config.toml
num_hidden_layers = 8
head_dim = 64
norm = "layernorm"
parallel_block = false
init = "trunc"
beta1 = 0.93
lr_head = 0.00402
decay_fraction = 0.589
Each number is 128 + 32 x the weight over its row's rms, rounded and kept within 0 to 255. Layers, rows and columns count from 0. Numbers have three digits each. The size before them is the row's rms in percent of the matrix's.

# layer 4 attention value, 576x576, rms 0.0478, rows 294-319, columns 480-575
098:101085109156168073081127084107160148191140124127186170181086117109161129105137099143132086141105134136147128158135127134096152169142152138117135109145132122124189140092120114122084130145090146180114133093132203036174133151128172147137133108099140058089150166135181155144173101171128164115
092:179149114083071092111073109085111133222124091150089150182143097118072115115124136106120181155130109126071125101159113161148098113168202102148165163170125091184130148161087129125133142171079138146108134126147136129141072106102130141085149089078161119117177115130083111136145156079104109117
104:095148129163141133138144102174098179064126099156076112174101179143173142092098104128127108093129170098094089203175125123117112170116138108178115121155180138111139118132130125148137118162106138066133111097146072150148162130162141099074115139135064172129145139105073125101089091153144106124
094:190125112117129094094134164148117174114177086187146154113168162165162090161127120116111078111164163144134069094154113162141067087153148126176129144068121128152125116151075110159153114204142147174052131158138144127126116105126095105182147077170106103121097142152118097156135171146116123126
099:126177125140116145187127133184140126111122131089113093208075129078181083163116093116144155091145138178100165135122077099069131134098141128150122113181135148132096112126133167124157130168095131114098138110198102149086131191124063115137114127127112137170075161077108106133160117131096107140
092:077124102100117168091062153085156075099128156176073159144142172096141093083139090172099069147166136107100133155133123109145097048120117143132164145166105140149157206117106079178100149107101134077137110164113112151070118136110135142158163060192145094152122138222131092187097154165129152167
095:182142183165105077093119101143087129147131146127132178173134117174087147183208050117174129128107120120078166142108121136096179158096113112143132149192134097191103110174120079101161178162130126052219143066079162175123171094121140100136177063123101146105164169092175150120146094107048147155
103:070149116230121107072107163093138078175102198107144130134188153125128132136145119085091063073114074161098043136114194100181145086122146114114170147166126084139200112180137125179162145090132145115129128124069139138144118128086162174143099157071144107079093082174151162178116071147173159142
100:147088096117153143088102146122119118135101138150114161150139105130075119142198112105136137176125112117132137127146101167149113116084106092134145087084113121142126106167121103168073139089087126141101104135114176126159127135133112094141116150130156168108103133107159155207136146120209102153
094:149178179161132146134179119110148107107142142106075126140107100095133136100116127169152131112127101087130131119108151110137196082151091133106080121141103165118170147043146113114145118062166172135152147180114166089186137079093074147132141141182124170130105068084094149143151149147158162159
096:166180215112113167128130148133128122107084088151115116147181129087090134170114091180117110129089109138148180058165104064077084138108164147113100098167150126157075114115101153097162141139181176209145175104064121144145073098141150124085156193164159161140147152161119132149074116182123113124
094:097104142057168063129077154139080130076180059098160167141180094080140110196115142150156130094123110156082103108134134125077084077134132143088131165123188151099048149110084111202192126101130087119132188112081083145156137160089115103111147087122201159145141149147144131083116134147159139151
101:100159200117142166133138123137178115140167111096080133127141150130166131112124087183108120109117140142155152165093108120102121130134147115142119091185122146183089103136147128085091148050114121080134132148122133141099088144109123150094100108147135158119097153148114162093133189116167151102
094:129140124126171151113097120139097119126145152156158159157149143095106126065117124087122159090127147116138105081115198115148155170114103156183193164144143154100120130136199124094144131098114204132132106135061144176155128119060169109114130130123091118112183180111126179187165097110162133125
097:077104141162114094102166110148125169129139118128099128129101146068112122139116098095144148153174153154105122160107097081095164081173128147150117166093125141165125084076181161128171130090181153176166100137127160119080059119173109075108124113152124148155136116137085119112168147051111135137
095:078095138144066151174142130126131112094125059062167149066122117106196092116101125106150098092100130133150103125166115165196040138144074108093146173135163170075044075132098105116139182148194106196137140112127137106142140179162080126137109158104082043143106129164111085191128160138197093091
094:154043145122120092124144144114094088121116129136142073174106119113130092154108113119148189114198118118091081169095125129152128107207073166152148074156126103150078079117090137089097097118111083107157163157122134074107107149125159121143087169142061174117167172140136152073121077112097074142
096:100192113055148114152145056158162153079154113152093109074101120099168107117108148166106169119102126126131125088145138058179082127174147076093118140057125170159130118162132139145183125139114089187098174116065166149097120081121120132113136139196110141097153145118167131090128079135153154129
095:145128112138104170124157183092133169145117196180161151160127124062143117127144070101090122148072127116161095207132101172158114148139108113177128139117155133109176134077152101085145143140143121138159107120161090181082145152146123136138094069125095093106122078081154094185112111134064140128
093:183092105137099127167179120142106176189120126078114130090172165153178165147110119081178133107115122090149154146165100082141120122148134073116124125164143128186163221125118149133132130146099120140063108104090143075141080091209128169090129133111113072075146057129081144103145142141216104147
100:091140146147112078078091089117100116088172129056156145114071085115100146114143091144149171150136119155104128087096155173133153175151108121092113098127123123090133169185134114107183126184104120069147125118106140137173155131128126151143109118058164110159104132152190120095145125114132091134
100:162113142064149149131195160140086143080087129142054151136193172112107137109148160183100171142154142125129141068145178162181100167161135120158123113164149142128121172133121114134102177201064153130140086133136091039164132053132158177126122156098131146147139141158115157114116163187101131078
096:126145130119097133082142169134176118133110137093120120154124153196114167119155124182093139105136135128153150146133135103201146126180153087204108100138124100074121122120174174100142123144140146128084131215136146145105072094139120155133073175131145110175215144124196211086142085161122103201
095:082093102186159146119132088090101149118111098067150111098146123085101098144159176140084073094101128141075104083150130117072130127129185099108122119127150159104131185115211141136096128123115160178133120163141172095209137112164089114105096104124174114116140128124121137123158164153130175140
097:119151091110103154131102179166151121142167125130140113153125065110112119154156185092176115158126130175147144137138115115120118074117136110097095136096124147149149145147155123075100088077131108174105156101131102109146093098121085153115137147142231071121135108099133138142134151112154186086
098:096148138151145085178048094150113102113159111146180141141096121103161168196154109113157188159099183135181120150134215150075114085123137138128091099099092123124100158113056110159140104108155094144179138115119109174104089163187082137166057098145128129157158097155143142075112099106124111130
# layer 4 attention output (transposed), 576x576, rms 0.158, rows 294-319, columns 480-575
088:121112144053052117125146192140129125091121099135084121140083099141116129177153183149128166093121078104079106127116082097143090175138137156053036081047125166066133118163107153121127126129150101070142096141095106174112123181121048121119170158115172105173110142110133087092066174124155137116
087:083075162155167183151140158086058107104129112138147154075157186132170145115136097073077105077127098146123179153127116093171137172094099151110079111153121126118139086099112147115160150139118129164153151135187120115172137195100094175084106154087106164091143107174091145146089119123146115122
095:148081078124142126177115171131131157156074148122112145105088117139145131113150120153090167171193110186085137168101092097146169093157177108147116137070079120123166122169137117099098121119130096112118129186216126097153143146102163121150129093163123104118166089146110147094147154144126178116
082:125164133135153128140124077110103187134134168130136109128152116148081119071102120102113166149163095114111171138140159062038127158122135124094133140141153084073106104107122101123116160125133115153168124065150079179180072201142141110140138080067168088143145122150156189152173108127095121149
088:076053135056155163144152075109127190155119203116136153122094096145140181139116160187096103154125094115131112077130185142136158157134101127100109153111106104149158045104106144156130171149187129088065143081082057105151096094105139114138131123112168195066138119148100098125122134150084098136
081:150140102084153075102185154153119116189088148112142123087080080122137136164135186100157146162203106142181159108168108139121125168138156179107112142065119086089075142102127193137150133105102144163109138136122139087165099164097162106127166169119130099107169083045141167103159133136136144134
087:086136138117207088137129136080237107180078161136119082065148061122099106107094183092152123162160145148125135125155120119149138116148124159133109129127137159086137144102145134138123189152088118150090146108149067070154103186131150158126114197097090186151085095127112152114114123180129182123
087:132126147086092182138134121153156111170079165146128132061119153081063142182089129129159104136177124024141125196071136129164132182110139094177136054140091150055091111073129108081167093081114095114133144137129155111103114109209116117097158089145091143143135092153140089098114097173109188155
086:129138138141116109116151084165113153179131063101178115071133095118184152112108111175137137199177085118132149151125159091152095093123112170182169147149099104090116171125144133136157100182141081126081129121132088138133110133135132161121163108127118083146112128116226087156115130134158185143
084:118128145106113160156073107147150100200095108118129199097187167151114074188157114107136122173107119125141146128080118134074106110119160160142197186187141152147155148171136113079087131119127139111096145055176033130084102116150193119086097138134137113125215136108083085066093095134126110117
084:105101070163165105151095140078101127141152137093160154089119103145157151112174145107110113096150168142159111186148118141134130088139182173135149197142097095133136139168155102165148129084109088131123155080166159117094155173085079144115113107138091110165146072066127151082120188095114128159
084:137121108178133178153167128173180102146090126119104112160104162134162149133104119062139069137134110063111187141153092071107159135098100106120139116157082099162179085142100095152135128140122131077116154139146164154155106149140106129121107169129086125057132141128111081140097117111129117126
089:158069102170133124136078160155161155189180121134105120126131141127105136148096117104175102132062172112125099103054144133132150108100126167131138163100098141079158143046104115166157143135085128110145086103148101138108144123148180132078184159112143177119140057093072149152142080147082121106
093:171177164090117107109177134056143106123158094125114088161147074143135182193130146162124160169140171162128055121130109121125141107122119108095092096139132114132092121123130141127080163144129105085169129140204125112111109186148069106068108133110132134140099157107133071089138144082124115115
091:165160084135137125083091134161135104165123157114144143106112110147157137112077109141136157146124162125097140125108101162112158127152083161079119141099151119172144130130109167088160148151138118105079144140083120149142203164105092127147151184110174093092109161122089149130124052222174126047
091:158102151159177152133147174138143150097104116159071076164119177119039134182105195122095090079132132122088117078080156117063150100144136143165069187113114148159134122161119130140106117085128186106119072222087135145118127098127130137130104130177134103073147104136118126143133108103141167102
088:162179128151127125165085115105097108055190096140067137110148161094086157112096148094133173142107174117114107101070145125127163124124167107121085160136163117107148145129156099175088158182166134145126059094116075152185125105176058107159128138105089109100092123124119148147104154114189182100
088:145128136148133151107131125066119131075082169115173146186122132087167128203079127123100175054150140128104050162100120146110126140132079169173137201153117114062149075122107134124142144134160171130160149103176088143117106118184156114149116078098145120205150120149090126164089146131106100141
086:098161144065120132178155151179150128094095146128156170106161078138145184150119180132113172143173209143111156131077136137093113117090146158094149119126121113128113156128121133126122126147254133176123100154101187099150145151117148145139132107116185081181110180135046169137136143173119137170
085:109134171126153114099134147136168127090143088126107132096081189083110118096124108167090176125150146156131111119011112088158173118111125109150102104154090169122109119146145138135165100121170152126168054114142139185069149101082102139140133128152129181176091158119136102139159107131072138088
092:151084101149104204134149169102139128149088057115095072137125114131125114162104158120060118183109166118124167114104087165145087111147131123130118102159169085181116138166104112154144082090137125104092148145171125117081039150087093109141108140148090123151179138084156159210080185101118174090
092:139032146130105166179124087077102117165126115140144111175095084087180098105154142060085074136135095091117070150081126113126112100072122165098159118056139172153161042136158132122130102085146091084097143152117133111154206127084147091108141149179138108150163082082181121101094141066151097158
090:112115137126145115211191123142102172137098153140154090133206127114145105123156092124114145179131144123153118175144136130165080125077114143126123125127138152171108086148107128137108122109130144086119158108133139146145176142155126111110169094130089117112042100151105072178173140160095128103
087:128142147128056131138164175183151127079117131144129127144104112141107124089105125145156137113129092085162092161101165118163084183144143165111153152132123078124138097226072133112147065115103162096106100136115118125092130138116132170139180119174141153071140158128128211148100153103144119113
091:155087143100141120124124100113122107131123162125105111081204143154123139099081088144117121196113166113126083098098139100147083110125078124150102078133132162092092216095177173091163140154106180159082096195122134152094145141129141149121150072147140077161104091117182124133133096098136076168
085:176153063112142168154180122116158204189135142141103194114153133164107092127078154116143084111183095116149180139105059165133166163188142124117169132123142166064156123135112105121119167153135115100091117181095158141133144132132136116151177096060088135096107197094096082131158058146149173111
# layer 4 attention query, 576x576, rms 0.0483, rows 320-366, columns 480-575
098:139090055180131109106114130144117126128198140080132168065159094167143088100112166077131080136168123084107135177033070152175111115106107146131084181240066111121159097161118143063138056144063156154125135152135140120126112132149077096118153136155070141116135139122156201099136145167108120140
095:118134117109186113136148144193121148081140119163100101106093170111146141149064143139112165119088113097150143117064170113091150148119116088140159131122180118131093107068151091141115168121106106132151085078058186177122159186112117112123101140117139128141160139172103145114112107129144134096
100:110137054145061115127141108130133108118109172121100113073089146178137072088114175142105097177153147101137167126094092110099130100133120168079108105146090130095121160139136102118140156150127123164129160134076161161122144138164147098165127180104135090127096150111136117123113151121134112082
097:098104124107149115137157131078144160103112134069096087151126193198125136115185177133092087119129132148084106149081110105180149110116107078088114112135144109125063112140131107116126151087083140087097128165092130146108127143141186123091117105104123139190088136134113114152157106123196117093
098:060134145135099123162171138172159099061090069094069108088142115117118066034128120166152156129186122123155151140196116097108164108153113158167094128116108145150140173110130195170096092155133116121186170102125107112110095086099135135168105120149151139149183163110125113191131134123143126076
098:160174104107125095079110112095148139138150113147084153112180113116104132149128169176146131123166099155129153112146097139118133114132130110107132137053147126113125104082122175110123164108126124166216078098114065137162160125182145118139050182178092122136118152160141196093120062114092126157
099:060128120139086155132157145144134106125143119163124139121072076104131117123205135133176098137148140136135128116136172130113075188153144183146137095107130091115113148171076140120120102102160147084170164105139095146087161129117121188171139135142123128055131106153136174169170097163140095120
099:115101119102166097122168111169163125105117126170167184168168136202149151127160128089172085146152105091163137097149155184156152110104185117138148101117109135129102147100146134120102146131123130141143157119112123078110157172097119100130142126179109105195138135110160106108187135159116075193
106:130130122167142163133101099140125138106078146154164159159164109141162170138196163166155101101112107101175083152077189106123147155146162131108114138158124128151075105195149163158125141133140128119152132156174119144131134133116091104134194074102127054139124107172074122163145129084193154124
100:133095106122099170114143172145193131099141107157110131147160069178172124164136096160127109192185181142186150137112152100161123126165135164178104149140116085101135106188150105111101081141114185093084185113085192116110151112115157130193151142112200154139167134168128155115065091077115092140
099:205216129074216121135068163144184129132111186148159127179127097177116122167116059107117095118131117106122115101174132180134091074175143134096085123147119132136171146174113135148153163118110197105136142121172141116118160033111132168100160143176152131125095143072125144128149125133125144191
102:113169163165107140133125105175103138144128176168147121093136112053190093152095083166208122189121098101148108152135127120109148088163164119159152153142121156123136159167154104119126111146169154116106173082155145090124089098125114076160187157093171134161154106121101128064124109149156111115
109:153077137143141126172102149174143087116135132091148137147087120120151123148123168091159132135163178090100132128152140153126148147121167138138164142098096154097103105152125093090136158149111077124130115083094133042169154143127150143121106166121097143099123166119136124156078150180090056119
098:103049133196096153128174114122075130179109143123157110099152158117118123162097147137064131151081139083066080191088089189134137132131130152145087149130121148115151101112089157052135069106105120113183118143143137114051165136159113101075148121155180109083169140192154173095105101205172123169
095:159177108133104146094146149083122135070137155084130202143097149089190132056173132137100160153123117120113093147064180182124135120154108124095062079110124137082099050190116079104084155100146121109149124164115116134046140161141142121091094079130155082132116151126140129124131185140100119123
097:138108146147103136077102070119119172112157118195119123102168156154132096113081116131156139146133152104066108146081057083041114124088100100140083112049153185154118101116096117123157176130121098103076151152128093131066117086154134169102135131163143081134118185156119205079126099156172086040
098:086193126131061168150109142068149130122148130192109127120131073110113142126140164180131106075165135091144137072067112151136145099137099147139138114124127134129161132048142155090060147141137117185080173173124134080076094150167170143123120144159074134124150103147100155160153129087148207106
098:111093088098185140152153110120155120119091098063148189165067109068155106086091056120149172082120125130137105152092123151147123118148162183165103157136165142093126168181130097104106142103158152100090118141101171103170137126142131112152128124147120131150191122124146112126149108180156140097
095:121164155150134148076088132084152186139180143147173163160076145129141113111133142088134090103121079151145137121086105098158128135106167117146160174136111107131138142120143138095107137127110141168125119109145110116091099121113073168159172157140132107165139110112099104090100144161084080112
096:117160115097141161145112093147150182145131106085098106125150106167105133088145112146142101137079165107132144111137140135110087115170115139129180150159066136173131147165106129176126110187120109086097159114092143087158110134118143124126166110113136128101152096130169077064086190148112182087
101:160074147161139090098151094088109116146121139063169077197116145163127075154114130079119146171152155171175167134153138173128158109111128130151139169091118090136105155099142127116147102150130116130145114122108169101146225097114112177144119186104088131181087154125157123090048152152099138114
097:146137206164165138072104142135122112142116121112160114156137177162160094135125132114152154084187098132141194111112123146104115172195096146157101156130145174141108074130109126155177067144187179126136146116115117187163115147144103112112143117084138099097139115178072105156089054092150157145
099:133114133106125152180133071119123071072143103162127072059132143127174159135137146161129139061092120159099115152145115109105129123099158115131169107094105105147116114175121144084043126109103120179127127196122125107130142164072089095124170181156059103184089146140129088177128139055133077122
097:126179157132093143101187191133169121134147140139139125182158153122057140115079182132132102159113153139094148181170165139083167161119106122141149157092147139139177104124130144111126153171118126139122103144106129147138121104196099126133042177182156122074081091126126145057059135110176161181
099:118153136146123193100139137130090190097133119125138156095072109155164063123121109164156076107162126136196138188108131211108134111099117170109057110083110146109108191128128100139096149122084107104121135133153074114135187152099102167164128125173159140185185096123189113134086201130089149177
097:172111106128176095108159118107104099192100213075170156107041096083181107086133111102174160196113175189112158163099116143073186124175120154114118130142137124158137077164137173105151144068159099167108120125060158081058137057119141115098116139142191104126128133109090084134124131140161126145
101:114124093133136137133163072130151133107112135116091130098074091146119110145108106120155101138055135095131132048129124155099129101125183152121110073056093150099081166167153130148142085137166119126146097142036130062091140166125142111049131128156153118155120121197098126155181183139106124109
094:167090151156082162093119098148144092147097157084101127137105152115151108093149141135117134151096192074101076169120162129162174113165131137149155100142165104110117106163106116119203126141156072157179123173149166110111064161121126098090110121080113074174145204102156142118098160145187129174
098:140120148127110133064100150125138160093159122115108142140066178117113124157145134206077157111112105107175139158088101089193095172074094122122130172093135099131137109188133106094131098073126141104086099132142138122154158109081135161124128152120140217119058171173171156207160115090154120120
098:102136169103092130051094133078064087114142097168110130109111110170093136115072128141113072101144106118184094179085089078186118117107132111128090157151128154126082154129138107146124119162090187143114147139133153121063061139098143138113139219154104152140064080130183142178184128130097120104
098:093163173144085084154150185185123055099112070161113140156102137096137084108127124123136151110129136123141093160117085146136117129073107114055175146105164077104088116110077214115133176130064145080110073116124140209081142093114154153126121121149179098163131107131167153181123168138181023178
097:098085063125157158114090143099160170176098098073111066089137122135109176119138143094139187169109155187075131149162141141125107155146178068129140121081159175125117124172163111112104173152186070159114127152164168130115139097133176086158150133130111159181092130154148117151112107097184085107
097:162201112102127106031129182195155142121177097110131132170139138140075159134155120088135156112152099123128153150077151144088172142122163183071124100087120122062106121153120161104167126094111107149184075137130108140119181150202098078110124076122118171097149109130154160087128154105106168132
097:159159081143109130139126137152090117090140146128104059164084144123171156135094129108115085142183186087132169169109158159152089133146153048152125156119150212167125130164119077064173169184170137122148083163139134154107141171104155182116104079133202129219137147155083160174169115104096132128
103:090120110092166105101101168101057083175154132119150128078133089088127158153083218058127106121114072126133119110124048095095129103136075114180143164108096091102136129138084182150097138065129126179189089181108149111133162152162111131132071119115141121151180108095186053175095130114122086109
093:147144098111225112092092070072092095140167043117104159149149119124124166131110081073107122182147105106103173128096147139129200123145140101146167113140135100130078099143101177165148148191144151137043074135121150121144104123167119154080080089080085164164200126151114137160137096120176147103
095:113077166149099130127114180151157133085084107129117160049167130119187109164095165143162144170129082168220150099104120101100086142088101099129129088110071143141096160181036146106145144086136094105115131125107117178105096103151132145097101095163132104109090094111165043140113143090111132194
100:160118128096140141128111145099135118127108137106149082136118170171106122141175109095132133096126103115114146159101203158082117117221182125128114132123099139137077164109157104145093167154104076135113061162166138190120156107172117108084123129143147119139151049173095162113094100151139113144
100:138094121093123146182171143129085158161172100171138123099163138185140160132166154115111178179120095181107132095110142170131132067107156152129137140125142089114085079136066125076086150097100205119101133145125116127175193095142164162119099130163066091161145071120134122112100151058116091088
100:158075134111124119108108139103064126079133099066100123099139094143115143118127127162159110135143115142090145108211145085106116128180162165165178117090125196135128139100102088131119157156158123059094127126075139131135070083118135093114136155122091119147099167107166105099121154111104103107
103:125151104118127092119128106162093160094162104123169108164125172149138066117123164129126139107150122094162143136190100158119184087100118116142139087154137119187150096137104138117146175188164167170134156158075131116123130112152175153113054153071089142162131118103126164065101166172137117204
094:110123118117175109167109132114097158126125121133117091132174121174129179164101055109105135171087106124070164154061164184156149081164134115122129155162113144081146102124145114144101080139110153127175137046148106107072157121214074127126180130134118111074096119081168156087159156101145184104
097:185089144089176156144124153155164074119126124180150123123076153099158144145210115113108133059133162121060148108108168105131107088161115101180096091164165196108131140099091125103146160193121130132162081118145146139113138113122115083177133050137103110171120090080123095169095081121108108084
101:112166074139123165099135129165104141089144152107118164096186114180075129141097169118128160140102179113108075153094166084085158105140142123147048132140119119106149090115169124134072125131146179168064169122161078154136120116147076067151166091148104159132065145120146102167125124063120151076
105:125107117090120068105143138137140120049128162087090134123125071175156165129127067137123164163124177168078107163133128117134124140099177053132095123128108203094202124151115142185141102146114125162138155172144124084160123101162160124131161119148068134132148192101161094140109112131090117068
101:109138154125158106134119138125102128108071077209119106109117144150095228079138169151157093089146145132104117063123168171114179137157149155070128132092107102139088157112150129160136139115180188124070156125151157172071124140092125114117136096121115178166129171076116144165151137137137156168
097:082177099138115132105140095118168102096077121070168127142087116116161139112119157148102122130140141163100091135133111137165176102159139111074076093138100163097053102147065100130142110120108122112137131120175128118159087159082096103052156082105144149164117098152117081146135082113164069136
# layer 4 attention key, 576x576, rms 0.0459, rows 320-365, columns 480-575
095:114138112138098186097080138138149216166180095140120224168129136176099161166117079168153073100129160099130155117136099149079142097114130164135106072142131126076139125126099134126130109151190189139206084161143154100130100129150095097139137130157156136065185026085156164129105169146147154072
096:130187136123157102173114086159165106168092136074159064164109135111149164121105152151146141156064135052089156179228108075143171120105111126128114138128118153121153162132154119145111131126119141156106131090182148140160078073141117133149133134111166116110145121109103156065050102171167090141
098:182112119164127119129162119131126124148084114051108094128108137191091130113153150126141114097108145101083127109094130098127132142101124116095130040130036111154123153135147163115147134177113108133099115187158113064039151166159077124106122221062078148084155093103120134072111118140143116126
099:141125082102148156162083134153116115118138142103109124099093181170121148145088120165064139100160164152144115093137128070104196149078159140061136140074150167091140140132170110143180107086143090108114126146071112104091106117120120157134162122087162127231124116185164097114120092081164156117
095:142143113151100122097158133126188170097130114142118168131086106115109112074172169085123060095097127147156197113170112118158104126151163116168155125136214095176134077125087132171139141122133166124144139107167162119104149112104121134161092159153118152102116213086095123055098136100131145119
095:108122183158096094110154117108141141092149091127067102112141105149088110161117093091127197151148152076153117115079160151152078125110063146128125112108152095120118165087086102074191186169168195203054142099148125139121126145218190100148129126206129106136146114101137153188103153137120162105
099:111079136072017153123191144118143195172097141109131111142095151120125140144107097102110131128182131132162149099161154117128130070105107109121196108189157208110098132149108177114139160126128110142133189108130072112073191135149106119164149110111121057078098085118159135119140131163140103140
101:123143105152148158133155135101224153147123158164115104136173040182116158062159165138114135143139118193124084143173120107141142053109156117071116126088179163086127103155119139169140179145137202178120095140115149152094159109105054076086096095090139144168093138113206112121092184153095064132
098:116130101120073150142085149174121163127103188130105108138146133132141173102104160114132103138131085145159150115095064141196080108116169175110129039100103166166132197146179157090191150148137093155165094105108091118078137129175138096104155097093145147090165144061142066079139080134098200084
097:074168120203137136160131057181143157102125127156094150166063138166157140133101099111144078088115133123091097166084106105148099101152116201141108142046130125146155133066123130141142122095072129121104128114153108130143100191104077078132113087150093095150098111197141143158155096134157073093
101:126209128149165141103089122148111147166164101109114171127169129134102108120119142052154102123092085125134124122139072108113164150139114133087137085133149113120116130137080135091171167123095112125069126133182099115118150139123098137145117137171131083167086163133089078147111153108113154127
100:143173121121158170129141158062146109106107092176107114084146120061125104195140127166108099095117149131128133118117143185132137083189190097166080181062133047089128111109167119185138141178135120208119148163049085122120126104091129122098144134072115157084115119152100118124119116141122094203
107:100059116148171114107159129163057106125138128124079148148099175174135184145081100138123142129147108121141070126128135132165122141126151134167177144087097135135108083212182019165132077121090152125147119139149166156190126136135174109095150109119096049157121136115132145111105157159150048128
098:156107130130107060118147105146136076213137128119166166149133114117101117205111132128149161101108117153119103085147121114114082138123189120132132137117177124119112127115106108134193088123122073180148153080119129136129104101103157150152141139117143158144139103202093158116139151179145181138
101:126101170040152113071114098163130192073127073137114141149108070155136111141127120078082158150078114123104138123106091180096149112126131133109109126134147109130173084204108157182119101166142147132176126105131187159133127111160111123113159187091163134192126139152104134111139113108148059157
098:193118137120110191086055149135159159093126136169108134062206163062151076115104136146129118160091130191117170096127089129072102151103103098163158118133121166118167103132093134147159210116104074121119069113140167098157129145170083110118117136140127135092103197104093039159078123175108110137
100:192120144161089204091153112182120210101107170083173111113160116161123151120123097119130128120107075104146189114143156160159126120147140124107138117170087127113143073117109187120085155147109159164094117092126123151149074112126140116100074094146172094091157076117106108063158096102128110129
099:155126082171150138148103145126133108141113212151115140088110149140145173141164112120126126115149097127109111110141126094132120067128182174165125163154085137105161104140111096106163156122141112171105134171138057119116063118141140113107177102144096192134116150130189157167100101199162138148
096:137150095139151143127099154126103143111131098118126164108164115164132136087182049056150122127140109140098165162151136149109102130145052111116136080100096160122145161137117123142134144055161123175105055133098186132148160138098156080154118135084104071134085090092130152160125195092144110096
092:132070084145136135176140157143102114127145102148150164090119151138177164153147191112064121092122156139134116114120167118099121114094112165182121131177187134107104152118080186122132118127174156061125135135204131109092167159081139182147109138105124084152099093129115131176112177094122134120
097:078131164150108130153114127073137157129154100116152144124207146092143132123117113159110129138093128156136125130177104103198078159146070149129113112162136150120107141122158094112130151108128136095154115147125160176114136107117139129067122167113111176236040147122132117123134198129164126132
096:157121165139133173066119110163171127059115089131157186127153168126143080094119104138099132118126148061114112124133097122127122059099127175154101096094168135125108146021133132121222107085181095162177106132094133117157104172116146098172114088104106102105104119124130109110148051110055163164
098:102145133129120140207139060135141158074154170151111127092199082130170141148161171113091107151121122175117110162123106186152155143088145116102202173119107128147047161165143123131128138086048192154131064100177100163119121137117113233117118084129104136108190070149123109179132171175118191142
099:094179119106162135142142087105172139050140081129127126146014148120093097147142112101193170118108113211108083191118121094047124105126126149115061164155220142134124108174131164145085167115141127048102096058032143136119139107161196141093085115104103141098141130114147146126126176103112145157
098:159120107127072112141097127147170147101097138121145179088130182127114152108096082104179167123080132100135119113146184176060129144092146080093129084137169103096107160171138142124098108128210153135138133174122067097173164110137141122115163169180110091123141114143204147117121134132148134128
094:169082141149200158121137086133104168087153163183124122091130173102156122157073127093106087103065089145130170133138136146077080102141112108149123133123124055163098164138104138147116111167158108121157094131146179178080140129119176109084104114185145085106113212107187076111168100140112122165
100:179184080157075088089124086107123120152115145106159148100087139140187145084155115084048097112124146167190180110129090123151170109156159144141158133175064107106127159086096133143160111160124193126154122112102133168102132150103104143139120111102094143075102161121076092099100147164095150154
091:148148117144115149077164109158098148099128161117095134162147142092171115131077136124104082152103151102088159125057135154113141130108180108155106093136130172114173153112120127179096170148123182194084141118130141107165151124077087113111158143103053164119170191155124109143191120141126169145
099:159111147125107137124097158130203178122091124111112162139160096165201129163146111185081131166174087107152125112144080162109103121153084140134130123109153170113150107178090161143159104111109134132131125122123112134112162129112143193138183113123078165145170140151066215150145093115136128167
098:125139147115129130161120140167133130144108102123164152146091104102143134146093151110090125119112155168127118132162198089133124068111138103131114083115065148159110109099124130105133165128140155218149168063176168158099179097173095124125057140107127119162128150116098151132131116153121162146
098:173134073178140076146164182110124154112158087179146136147120147100115190131145158167131104143121187137124130137127105112148101124128182106105119146131123104093069191173123133136082074164091039085142185080113166163123113171086178087119085182139168079159199141141166092162117102169143146131
098:167125135070134070082138120111129076149151124154158120132107085156135162094180118122171147121143102139076124122132164162134130092156092133123141123139177139108101149092117099131106093119087160118134165103120117166129132128192141092150143165112198134186106118164157089115083136148123157060
100:165147130089109035146164165128181102130150093118195087133143151125076104134136195185079174143137132098105125202079162172079112162091175133124080062146141137138065146135112143148136118110070120112118161122141173105139157141112176152090110146123121150112069074141084165115067140137192090079
095:118136123091069130096104171127102089129140222115162096091152152112166099074127142146109115056164140150135114181146206137127112164152175192084143097108122118080160122107121102135115132122191102141180142153166144067105182076126122116138164130119167119059151181114109140095170121176070119151
096:125125114107135147149130146119154107126187128094157159140150101111159162130116087061153150222116120121152145112155145126087094111074108130158198170202101099052132135158102145169110122115070090102094111151167128142112119092156149196155145110121116142100128114132111171122181182093140160114
098:142109153140102174123077115098159078086078110080098105144184068068116110142110162127080090108153107100085156158105112105146050158099166180158097137136171146147117074077124141144130047119167133164110096063181142143122078103118119144119134138095063151110105141101121132110091116119180137139
095:139121150153157102147110114117171163073150069101174051098103069139135140116133152098178132151068113092160112106149212108127083128166094160146130126094033154155116113102102170171090112109169142185191148124127114124108128085202097147093140096122131167126131134133165165156175094158138202125
092:201158150128137128168138088107132128143089177084160084122076146157067135141108214128149174185134128129135157145139109121092063164142140138146151089154188139115094137130106121129080136135147140152136140134145158138116090138124176082116157110136107115160182169060155110083107127150126119111
099:118116150167134133124104148147152169158141126128124103128123155107144155088144108116133112117097126131129140151158139138157097161146110137099093129135147103056156008153119169207145148099141193132132146133062155153135157133130146103109165098106114121031135078181086133132103150074096108081
097:193151095109157136176173131115104101098138140051134198107107160125144085111134187088090072221131105171125105116128164114120124126073104145179145092116105139189100105146181103136151166148143086123070044156132085126127135160112081126171092174175168129125112171111151198111112131122073161041
102:133150089158144155147160171123101100122184108075077086144142123117134146078161069168163094140126224139077123085125140147091140076115105127108125175087152083117146082156088151093155138178114129083175114128157115112152115148143188105096151108150155141185127203185130165159089116046124169123
092:065128126114171139132113101114140123107178125083137126090090095130123148090100119149101074177091136136118160120111142109104156133111121148134068154139032181166099163117137103082168141107135208101119126130119133077102116055101156128132143148084128116130080120095099062113081139169145118165
096:166131163167140107133178115130138121119201163187111146160153106166167070141128104176119119101152107191169069147119108091129195117096148110165153151137104200126165138129107224135109131085133164176122093078089081067171111110083130132120080159141102113086153131132107109110110116102144165135
101:085103162039156138098127101109094121102113174107113124068093120157068061154126067094169111123135182147118116122100172144146132146114100120134137124131216118137118081180125129116186173144101144141151148165141098122106128129129108173138134176076079157142095133090140125116121117096104103105
098:137121127115165084160044150144086099138125111141131118073060127068159160142139100138066128147091116094118119081102173146079105111087111119107149124124158188152145041146093021138105115142138107170113177172178136091166118103104127180165171168157136135094157119103169102121118131093121118104
101:107156102108107136159114188140118068079109124121106128174135132159113072120144159085122105147069166158138115109130149111182110087152146111089121149118151155075070047177088170121053135130165137126108171158081135102075111149112102131080165144117090087093123124087153172077160144111095128163